Weights of a small GPT-style language model, trained from scratch on English Wikipedia.
Size: 12 layers, MLP 256 GELU, vocabulary 8192.
Architecture: RMSNorm before each block, rotary positions, biases, untied embeddings, normalized queries and keys, local attention windows, shifted keys, gated attention, capped logits.
Training: a variant of Adam for these matrices, 83M tokens.
Each number is 500 + 25 x the weight over its row's rms, rounded and kept within 0 to 999. Layers, rows and columns count from 0. Numbers have three digits each. The size before them is the row's rms in percent of the matrix's.

# layer 5 MLP down, 64x256, rms 0.171, rows 0-50, columns 0-127
092:450505499537530531518496500511460519498524456455476512532483526530496522485527527471470454483491519530502505481499514541523487528488488517473497529489476494479465504547497510517453483473455476477530520492451523546513506437517497513488480533526500497524502503500525509488495494556498507493478476476539510494537508492535529500537538521520451543496499504479549549541504484490472473464507
099:523512476481502473483477507480528525489483503520473471504523512535480491470482493516465485484499487513503508499511507512465499485515477488535463529516499486501537536470525472525480514546498499528507515494484496442510530474503460491526450499469511467486512527523499508482480476530558478503486513508501522438452503504499471483514514462506518487525480470511505509482483488507560553512482
101:551516479494497553504545490518447521471507469506504499537475514485491468490528482505525525480514472546512486484476511471503488432500536506515510476499533524477518480522483489527491517491464490516549467493466491501477490481520504477536523499543493528495503507492519476499516493520483502483500539506519465506429510495493491494467506550528534501478495505514461488540461526537497475513485
109:519445498489460452521504524489506495491482501492476486495467551482511511535491486541484470506488502454508557488480490511474513523469476501508488507472530524478490464521513498508490511453499525503500504510528493540522502498555509489505510533479505510515498495489513483496544462489509523492510525469493526509499490495490492505500533500490489551518496511505474483508445492455515501537519
098:538475483528489503527480514550523569528541458518502556513501560443536496484472504540494507482496437494533513506512528502498498512465493512445512505508504511546511499480496522487557521519458460526514499478515493502504492433484474512554465491478542487472444524431494499537531479509526507499512503515549504530455499534514516528536506479512460511501494520503523487497479500498507490503518
095:512464461551496536548513489505507458521487491535485508481469563446468528523506506498477517497519443495473485508530492491479469473484502490486512515518486506522505526481469518497467490477480479526530499469474475493509557479459522456522466503476513494508520530518462497526523493424512524511527503450497484487500572534530510487502479522457492504469504467486542521478522484507514511537500
103:444505550485483486526543465477508461484542498504528510518518515528463502477523472504490471490495446443478496507505486498487511492508468473483509503448504474527541489546465508484492547552443515472481498466533519441523514488498595466501491528485493449512506479544518512502526486522472500543502507497488499472518564502522540509498531502473494519517554520478535510488477525529496482510514
095:528446480494507546498490514540506493479494492505484492500504484495483498544473516525492500459457509500509566463461470493503497552463497520472467477499522511493495480474479498469493514517539451530518508524490490470472462524480472468484503533486441515517503448468531509562467467502538537505523501488518509530524473488479508506493483464520488516464510484470461496498553533522468486508482
093:510536502491445490532504505471470491511501486456508535520515410509416533488489473485484464485501559492518504508463513524513528515508507493492525493486522493516456493485506494515475481469478489524537468522485493486478523583500480562503520516537472570473511492482517504500477492520530507493496496512515541502545512506512480510509470460493482474449488523516519461502493440488512496528467
102:539477506472507500492483567540512484487467518491525541512538541510566478519459474519519474491529510491503485515488492475509516513528524528470519508519497497523495504520469539493490500499503483478477470519487504512451541553504483516484499480488466504512499521493491511502495502487600575517479527469531473459487503522482518475466509510489500496473514471475478485473504517477500525489482
096:484566478471483490502489491517513486541525527480478521468530489519492513515446476552483509530507470503540498511530491531498480534515507527552552513468507516492474475471512513517523515521476499494544496498517500500454503529483490505508551563521527528459506497505504489512494463520516473491525459499485514506501512496514486468502508503439477545470513505397505472466532470526506482493462
118:478487498498470508510485461462512530472519482494507513474503490491495481482466484481494494503494504511527475509520502499486515462491512487531494481496478507499500485522540573462501499512488524429510483540498485475503484404542490493524498492520501463475463541507460502502546522475521456480463496482441483524483529508492503498498523513486485497544460501449492505489484501497480497514500
096:498534503485509509513499469503480537506505523469520494516503468492479514517460514491514522491466520478533440515473457500466515617487488485531506501455479508509463486540502498490480507489520521474476462492562496490471488480493488526483495473515430484509498521493494493495526513510482495476507486499487495486500518495489485490489511514468506483474473518501544469497522515458497469505481
106:497490503493487513485498541506482503480504475510530418525495508506506480527481509489522457492504468496478498523468489541507526472493490532459493493499497478514481486469512510489492481462500501502507493523495521497487498452463515503450491526482467466478490458431506494479496462517494516483512524491500568480499481489524513493518480473529518520468511499495489494508502496478531501490525
093:471494530508519513480519500505521471480472483539480522509507486533488528458468509473488463509488526519525471512509507487450482535482463502548491495498474493457503491502494511497475489515480520503487511507479541486476483460500521510550566469487518454511507509542502544536479448476467511503491494485451496488427515495512496481440466496522467483478477505479457481536486502528519509477520
103:545497525524515502488525499472524506478497514497503494513452464536490513514529528518450453525464489509481502475504502512512508480506484486505486502503520484491487519495472509503520547482467535505517474460518459493468515473506508471483475522474489455502500450512488492517504480471483487487468471529509510487478539530494505551500503519527501467534547539511532520516485523448513513499495
094:488505512523478485509491527473506521473512500494526453503446502528528515473518480478468493507493465454457492517509517518507503524520524564480536524467524515508483514529552554503495542477463527500506518467445497514505495497499525480490497485465484443531519523487470498473512520543480451493503494517497499528465483520503474503526524487496500499484491538485505517506485524511503529511501
103:499448507507535529499535478482509470526542499484537504497495506498520483468544532483521507443531513539536482482473480533461526540486510495474510488521498527523494501487493513540502523454497533518469541506423490499525503482495532476477476484482456457546533482497480479511511546488466497474465529476501524471490563527514510487581560491499493521521506498506472529522504493497530494495533
094:577502517518524511483468483549495561451468496457532507502491512475460502499553527473521502503484510549570501450513485511506510465495475481496491490523481477522463503475486501505490491473486484485452512501499490519460509509510503543515503475533512506516496524522513512509491502508522543487488513500441518495515500537504501504443493503463468505512530466507536498525499487499484474527485
107:515508468532505518519504451462491478462478496534486457495496501500460491489476503507502453500499476490473513508534463501493500443484503515483484489505522487484505501477494487484509477536478522518514506516494482531486514467489497476500507523522542496478526460559491520505509480527524448511502516498428514531435453513531495497475526487512486480490483513518478476516459531504513511511491
119:521572499480501577470493517499474449488499514503473497475504512511495502524449483476496524474489540492511493496496503477456505529534530488498492514517496489535498521520463497467496481493539466487500480466503492515488497525496499543500473476528517489487526493511494475481494486508471535485525498507495492479518523517480472489510468509515497486478486492511500491488534447467509513460525
095:580472486505528511520503498486509529449531526501501524492492496496557461499478491557528455480493455483522496517529494459501477455451531489483519541490472513529501519476459512508496469503518482498508518516501507503523503464494470516554546496514562436507551546478519487476515480484518497507501499491467498479539459511509524403501494512500493478493498492497505528498480520518499507499516
104:444473506480489562504519482481492500509507498486516455498508518532499531492495501510497465505495510504507493486554487533506497503498535545533552482475529486519510530512558504500538525516433469511489488525447498545458499431475493485534530493507535531512503473450505507459515562554503493570530516439531491501466483507522504574506490504517500489498514478467494491508476514491502510489502
104:514457540495505497505503467465520521529556516502531519495530492468492482500518490510491494514517539492502474487473519463519476529479511509500494506458480492445505519503512488517500502502521519504468529497496508516500524481519497486499437533507464514505510466509508482512541488522481488483432532518535531504493476481512523450540495485482542555498470513476470506505482499517471508487484
101:486483484497468515487469514481487488423425533511450502510548491530457514463490466482483521494501488463474502516503483480460496476445514491523470504481511505499509514530539463498501514504510483524494491528471478507541492439487471491534511449518439471476438488511457489496486527503545520463505478482539484488564473506476498490516478508465513488482528491528542503490497498510503459506508
097:485473484484506539496502485510484512505510499499509478451472522463474512504512496502538503514463539529551491484498508517494500505548442503500512511496518502522510507525541493481505483484455507514483465494487544477503524569497506521481528518486511520491518521500506503594445516502481542504509523493481497531559449510489502495510506501483493512471535498505508514469491499483488459520527
092:491512533517463530485523498509505526492456527471455486462486508447492502496478472486518485545494499432475527519481525522517511519544509531489498530527486504508520518488524482496536465488489496518477491465570515518472513458477493527473502559504514525518533506481488498520509486509516552524483494508522512511453481495517493480492505479513503473518545503497505515547493524474553495505504
097:476483519493498498502492535480513530495507497510508496496525457478526501488492513496505532518518493521503503505471566534448493430474448489493514491488527526477461494506500502507466485454491470510478491493528533515462507503509512543489505529515497474512496445487511479507488484471476501473506508511509482535527478483496498547564499488503519495486510512482534488498435524546496518509511
098:508446506525476565499497472513488490481513516498542498514507531456439542515516488499459540468490425462544522467499505521502515473505459466506525476483481474523490488527479452494490521462508496508483531521587494533507545548472563455468509490521526539508537514489516497489512535514501499474539512465503501483493549519467512495491531516504531532494495477497567502540520491508525467516498
096:484493506537480495503495489521492475522498513496529520522507488483509468531487463508504448501507492494524516459465548457520525497525491497501495493530505519487500505539537464509506500454504526490499500579486459503519497525538498532487547465504495533538508517522535512498492499490521454468500509494495541487520476512513504469506513497531499468506509495492452517497484494501506528491543
103:547555501487528474502494486520524529520527451503513531523519507543482500574494486517493509494508513527472529516472492540509491479515510526524467491491509481488525486526479497502507510531496507513495482507503517468490533507488536461461449516468491465457525487523491503475501527527511508545498507488526506487473465469489497471507512530513527507536532524502517537493519508506497483510497
106:497538554508463538505505478504493480538498532484505504501496475478477484455472514491487554445514438458529490500509499500473505436469506552546458509492478465468511523495486499483540458543520533504477484505476432527513491534488467433516489523501499501486520547515478473538517489488517459494505481458465462477512494508510518511496494508489459515483508476472468499508527483520497486507540
105:509421496564521492513507529475512529519500475513456511491528534508492493500472527500523483517539502542509536514514503536466489502528527482408524500525501524473509468499487521513527512446455489501482487489535474503517505492482507484528460463515506494485497490453531509509492455514534488487504501531504509513507455491491486474543511430490503485530481479512479499529471528530518492485500
093:457495502470469533498478472550515485543512473489473487506490469527499493493473518513477490508489564533472491491468494481488550527493449533500502506502497520526493459468508462478500501499519447501540509525491522492513491529495481456468526533479471535534512522486511462505479511461524533502501512528506493549556501513502509474572492521496464515508517493489433501515489493546505512494477
102:543447519505491470509502495475508473500471504500515519505518484487531483543590490516466476468505415526465499519478482462512484434452502461451469510504501533503535506553496529480521515480509518511504533501484467504476502471478483453524492471490495482496471492532491493499512497521529484477505551486481499510450517542496490507523504511507516481519560531489482529490503505492479493527512
098:441553473524504538490513522468500507526463509531500441508561518512524520448527551495505423485478498464533464510483492543493505506453551485472508482517514503458488525531513468497478481500499513474498541469464530503538504563483496510541501484534524490512527522520527536529504502529479470493496490497478521499517506527536511506520523537482477508516499497511537525507467524481517520485523
104:518542491486467469466491485502497479538486521477532513492520488522506472507468494478552523502528506488493470510506517525483505512506500485421503505480549520497503480567492530522461510496507449487530521475436531480457513473486500567477474551471505502492484561473480476550443524477494541462517526468544516503480461481483496499513509469498495519490471500501454511482493480500494482488509
104:482473488533464542523462460523488459515484488504463492493530559508482480484514495522503449481506453462479540480545525459503498465441506489484495491507489548481502494479500457478487515531499516515502461483526514511507512523500547459520529485464548508494471516519527504463498502496524488482495513502515492507487504466552483486517505483511476512515464487497548509466481494509505490517507
113:490556517504477454484479544494510468476504510478454504482497507539542483534502484470506533525499491495515510501504506519495519575488522484525490513496516464517462499493493514510495496505514502512540506507464534481533523392535494496505473521484482445475465450488479504559495478488492516524522483518504502493519502479526486461549498471512497482476508473516496496489539463447484502485480
086:502475530472486515475519513498518509476483496465523496531486483507568512502504488458532474505483504526551473497442506504466487522464521511443460485518458491513481489460502503504499505447492500521438479488521529494496514552529521488534519435499490508518501482540511523501502506494476504468475489480452513480562493534470521529471538506533522500515516505529479496500506516485514529482505
100:538490512511489494490494505517503485504471505494501502497511496498522508518470479505487553492500534515578549527521521492487468536532475507513489509502496484461522530509512484485486478505489519494522476510541425533534494541493516504520497457579512533529458476474487483531466459513465547488508521504502472481533504492509524489512493505487550532517517529454494501478500495529471484521525
098:459532497460480491456504496506453534522558492525525498504518499531518488478522499496516451495517442447506495505492464479526510479489518517495522480481500541517510533526472497492534504472483493472494535510526500496512507508506494525526482502492506473524511494516505514529531526512529484446539486516516517491465494512500513507573519509533454486471498490514521474515517521468555508530475
098:466529489482540539480475520503523524510488537539512534481510496492483535518496474518484503538505554517467477496582473484492518496503489489501502500490527490535522504510485541513497497527460488478483500498507529451522521484503490498515521511565554520507450522494522506541490489527515490479501516481463489493487505492480478474535524514494488528520547516449533483482497512543519515519471
097:477477502466519472552516473514501507538481507524474459500489500489496516488509490483495516498502549489538483510517497468521531524470533508489522462507498479506487495476423496491501474512492484481494536445567495477505512468505531469483454545505525459529514560460505516486507485483455514501525496507514536480513443515483480517507510542497444513516497508539423482501520504519480463493466
098:522510540531493456514468504488507461516502515497521494468521501511497521489517471476512537495496536453468482494506453555535467513554490529559492544503475498532504494463510496480482497504488506521475501495535522475503505554522496525466517502507547513508515503502494493529510507548486513453515475475525489475511475518529484466481523493524431473521534494503539515461519481529518499499484
099:518441530499536557478497516465515517518487454503505506507478551522503478533490479504524484519517507501510503503471495503512474499473470475477530524508528495488466515507473503476477511498466520499489501544520486511519514486478487497487578479550448503500525519507493519480481506495548521492528513529497464477504448504472531545545500500501511472488535483502489491502485500455548487514519
107:519552500486478501513493521451528515542467544510477506483484490499492474480510499509514504498496531439514493500461478519503493520472473522547514492448506512507509533539494473500497495505420527527481491506521482482538520566471510489486508523517477540507495478497497498527487509539495491518493486510510552531472416540527489452508489481474497449505484510392540484539494530514502506486512
101:523490493488489503469477522487445544548506514498503491500510486488554518526535491470514543468516509546514480513488478517474486515530499475501482486520476513504538502463531506520515467430519441486512463504498516507505477549481501508542494522510488518494514459472489510466523470494501496565528519508539497505532519478488483472509469475510487474524489483514459488487526470496503505494504
089:465558483491491494479512522489462520531531482489508486457529529522527518474449481505497514484493458512488480455506514501460472527516511549519471475465521472518492460497483473467494502490506503443493521522499478463472495520504502519515527447492513477497496519533479464485496519475461489492498487504468545513504510532512501463511482452472473514453543509507493475483505542546473488542496
094:530495506526512568524476447499494507452488489458485540495505512507473478471493458495479519467527469473470524502519488509494485517474506494484510532497482494505503473515480484486510466452509488504500486456491515501483503434496509482461475513481491477493519565498505511509475521520498476502487480439491489534481471513492504537498509470501503491474479461471502482516496493487465512490480
100:520477515498476495477499516514501488462532533489493478524504495530519490498514521508479453506528473431524531520496549524508490502482454506473521554497502525515516569570484498522534505536526511510494509499497487508527503524516497444562500453479496497511488502533492505466527478479473492518516485508510520543520471512517461497500544507509521501503538486519505495486478521464528482504499